Weights of a small transformer language model: tied embeddings.
Each number is 50 + 10 x the weight over its row's rms, rounded and kept within 0 to 99. Layers, rows and columns count from 0. The size before them is the row's rms in percent of the matrix's.

# layer 7 attention value, 128x128, rms 0.0629, rows 72-82, columns 0-63
096:63 42 38 54 48 58 51 67 61 50 44 56 61 50 42 56 35 58 45 61 69 42 70 43 53 52 49 63 63 54 51 57 39 30 30 59 38 53 60 50 62 54 53 57 46 62 36 63 50 44 43 47 38 66 64 46 47 42 43 40 53 36 59 43
095:60 50 54 47 68 70 51 65 34 59 37 50 32 48 49 34 32 61 33 66 46 58 66 47 44 48 43 46 66 48 37 47 51 38 59 57 37 46 42 54 50 36 51 51 59 51 70 50 46 63 51 59 56 54 66 41 48 61 43 69 54 54 51 50
092:69 41 48 61 43 63 49 47 46 43 51 42 33 57 68 56 41 36 53 54 52 26 40 56 56 57 33 54 64 26 46 53 44 78 65 39 51 53 62 56 48 40 52 44 49 69 37 37 36 54 63 56 46 39 53 35 38 51 37 57 55 49 53 42
091:44 50 52 46 53 65 51 48 50 55 41 39 65 61 64 48 73 53 43 32 44 47 37 43 38 26 57 40 61 54 45 52 58 51 45 64 61 59 53 41 71 55 34 59 78 37 63 57 52 34 48 49 50 55 33 62 60 67 57 55 40 56 41 45
102:48 47 44 65 40 75 57 72 59 37 53 31 49 43 60 52 69 37 58 47 63 53 51 49 63 53 49 37 67 42 46 43 50 53 50 53 31 59 61 66 44 41 57 54 46 51 39 44 49 57 58 56 51 43 32 46 68 45 38 48 48 56 58 41
098:64 49 42 68 58 37 55 45 59 61 50 44 73 48 52 52 28 58 61 57 33 56 48 51 66 56 48 62 48 40 60 46 47 48 48 49 62 42 52 63 62 42 61 56 51 57 49 47 39 52 70 60 45 35 47 46 50 55 48 38 55 56 43 44
121:39 46 53 53 50 43 20 55 43 62 51 36 56 58 66 50 68 60 49 48 49 56 36 53 38 39 50 51 51 37 54 59 66 40 37 56 36 57 53 46 49 66 43 57 57 56 53 58 41 54 44 56 64 57 71 51 45 44 49 46 27 38 50 63
115:42 49 51 52 51 57 51 36 73 57 55 50 82 33 41 57 20 58 54 49 42 65 45 37 46 54 38 62 44 58 67 55 22 55 46 52 52 62 60 39 40 51 44 53 37 60 46 52 56 54 57 56 36 52 51 43 40 33 45 46 74 64 58 43
097:48 52 49 61 60 45 59 53 33 54 51 30 60 52 55 45 55 51 44 54 46 58 41 50 56 38 52 43 61 61 50 53 73 40 44 58 46 32 44 55 36 28 47 51 42 62 36 66 48 52 58 58 42 62 59 68 46 55 57 27 35 55 49 61
092:60 58 58 46 39 50 57 59 54 28 58 41 49 63 60 56 60 43 49 45 31 40 59 68 60 49 47 40 59 44 34 61 63 46 39 59 36 52 18 43 54 46 56 46 39 40 49 52 62 49 63 65 51 44 45 50 57 47 53 61 38 50 36 63
098:47 58 64 51 52 47 43 34 51 57 58 57 68 42 52 45 47 58 67 41 43 48 39 45 45 47 38 48 56 67 69 39 23 59 34 73 44 56 48 52 53 40 63 57 46 52 46 54 46 47 63 48 41 35 62 48 60 45 63 39 41 33 39 38
# layer 7 attention output (transposed), 128x128, rms 0.0405, rows 72-82, columns 0-63
120:57 56 60 44 47 59 63 68 41 62 51 45 60 54 50 54 39 59 44 59 52 54 55 52 50 45 42 61 50 47 54 40 54 47 46 32 61 55 60 45 47 52 36 42 35 46 58 58 49 52 57 61 34 46 68 55 40 27 49 48 38 38 47 58
119:50 47 61 48 65 54 59 45 58 33 68 37 35 42 54 62 48 56 57 52 55 59 32 71 42 50 55 45 42 38 54 53 59 43 47 36 42 44 41 41 77 44 44 45 43 21 49 28 52 56 64 60 58 61 64 46 46 62 49 52 53 65 41 48
116:62 58 47 62 36 31 51 30 57 59 48 48 42 47 41 44 51 48 65 46 39 65 50 35 39 49 47 41 62 61 24 66 62 45 43 65 55 45 45 48 57 50 62 42 38 53 54 64 32 46 41 46 37 55 51 35 47 48 51 57 51 44 28 37
113:45 38 45 58 56 57 46 69 47 58 50 37 44 40 53 53 60 43 40 49 48 39 49 29 42 60 47 50 58 56 49 66 63 42 63 61 52 44 55 62 48 56 62 71 44 69 36 47 41 54 41 47 43 42 43 54 44 36 63 48 64 32 36 52
112:40 46 25 67 42 57 47 54 41 40 58 50 46 59 51 47 35 36 65 63 72 54 51 46 62 47 44 42 43 47 40 51 51 40 50 69 60 65 55 53 35 61 60 56 59 45 44 65 41 51 52 34 63 64 50 62 63 36 58 34 42 60 45 57
112:43 44 46 60 64 63 51 49 36 57 73 67 48 53 38 54 50 44 49 41 43 59 62 69 44 56 66 60 50 62 52 55 66 67 59 48 54 46 59 41 42 44 56 40 34 24 49 53 69 45 34 65 52 44 54 60 60 44 50 50 53 57 47 65
110:52 60 59 62 58 62 61 48 54 30 39 58 57 61 43 55 60 50 60 45 63 65 51 45 57 62 44 36 46 42 49 53 41 51 54 75 41 49 40 53 50 38 36 55 57 68 55 44 46 54 64 62 52 50 56 57 52 41 40 40 54 29 59 66
116:52 40 40 42 44 46 41 42 49 65 56 66 33 48 44 44 51 36 41 39 57 54 43 39 45 51 60 57 48 34 54 58 39 53 59 32 47 67 66 51 58 54 37 53 39 49 60 44 38 52 40 54 46 62 69 64 53 60 36 56 62 65 44 50
108:59 69 66 53 48 48 38 35 42 45 64 55 42 67 39 52 67 48 47 48 43 58 42 47 34 30 49 57 35 57 38 48 38 53 49 52 42 37 39 71 67 43 45 39 47 42 50 58 33 58 67 58 41 30 47 51 47 63 39 50 54 50 62 62
119:59 65 45 61 59 41 53 56 60 49 53 42 58 49 51 50 37 44 50 58 46 49 43 27 54 50 57 38 33 43 46 67 58 40 39 48 52 55 60 53 55 75 60 53 46 36 64 41 50 44 63 36 57 43 61 51 52 62 46 57 50 46 40 44
119:40 56 47 69 39 41 61 46 63 63 63 56 33 58 52 53 49 52 33 41 57 40 61 64 49 54 28 48 40 43 56 57 41 50 49 41 65 47 36 59 59 45 40 33 57 46 43 37 66 73 39 52 56 59 50 52 33 52 45 60 48 61 69 45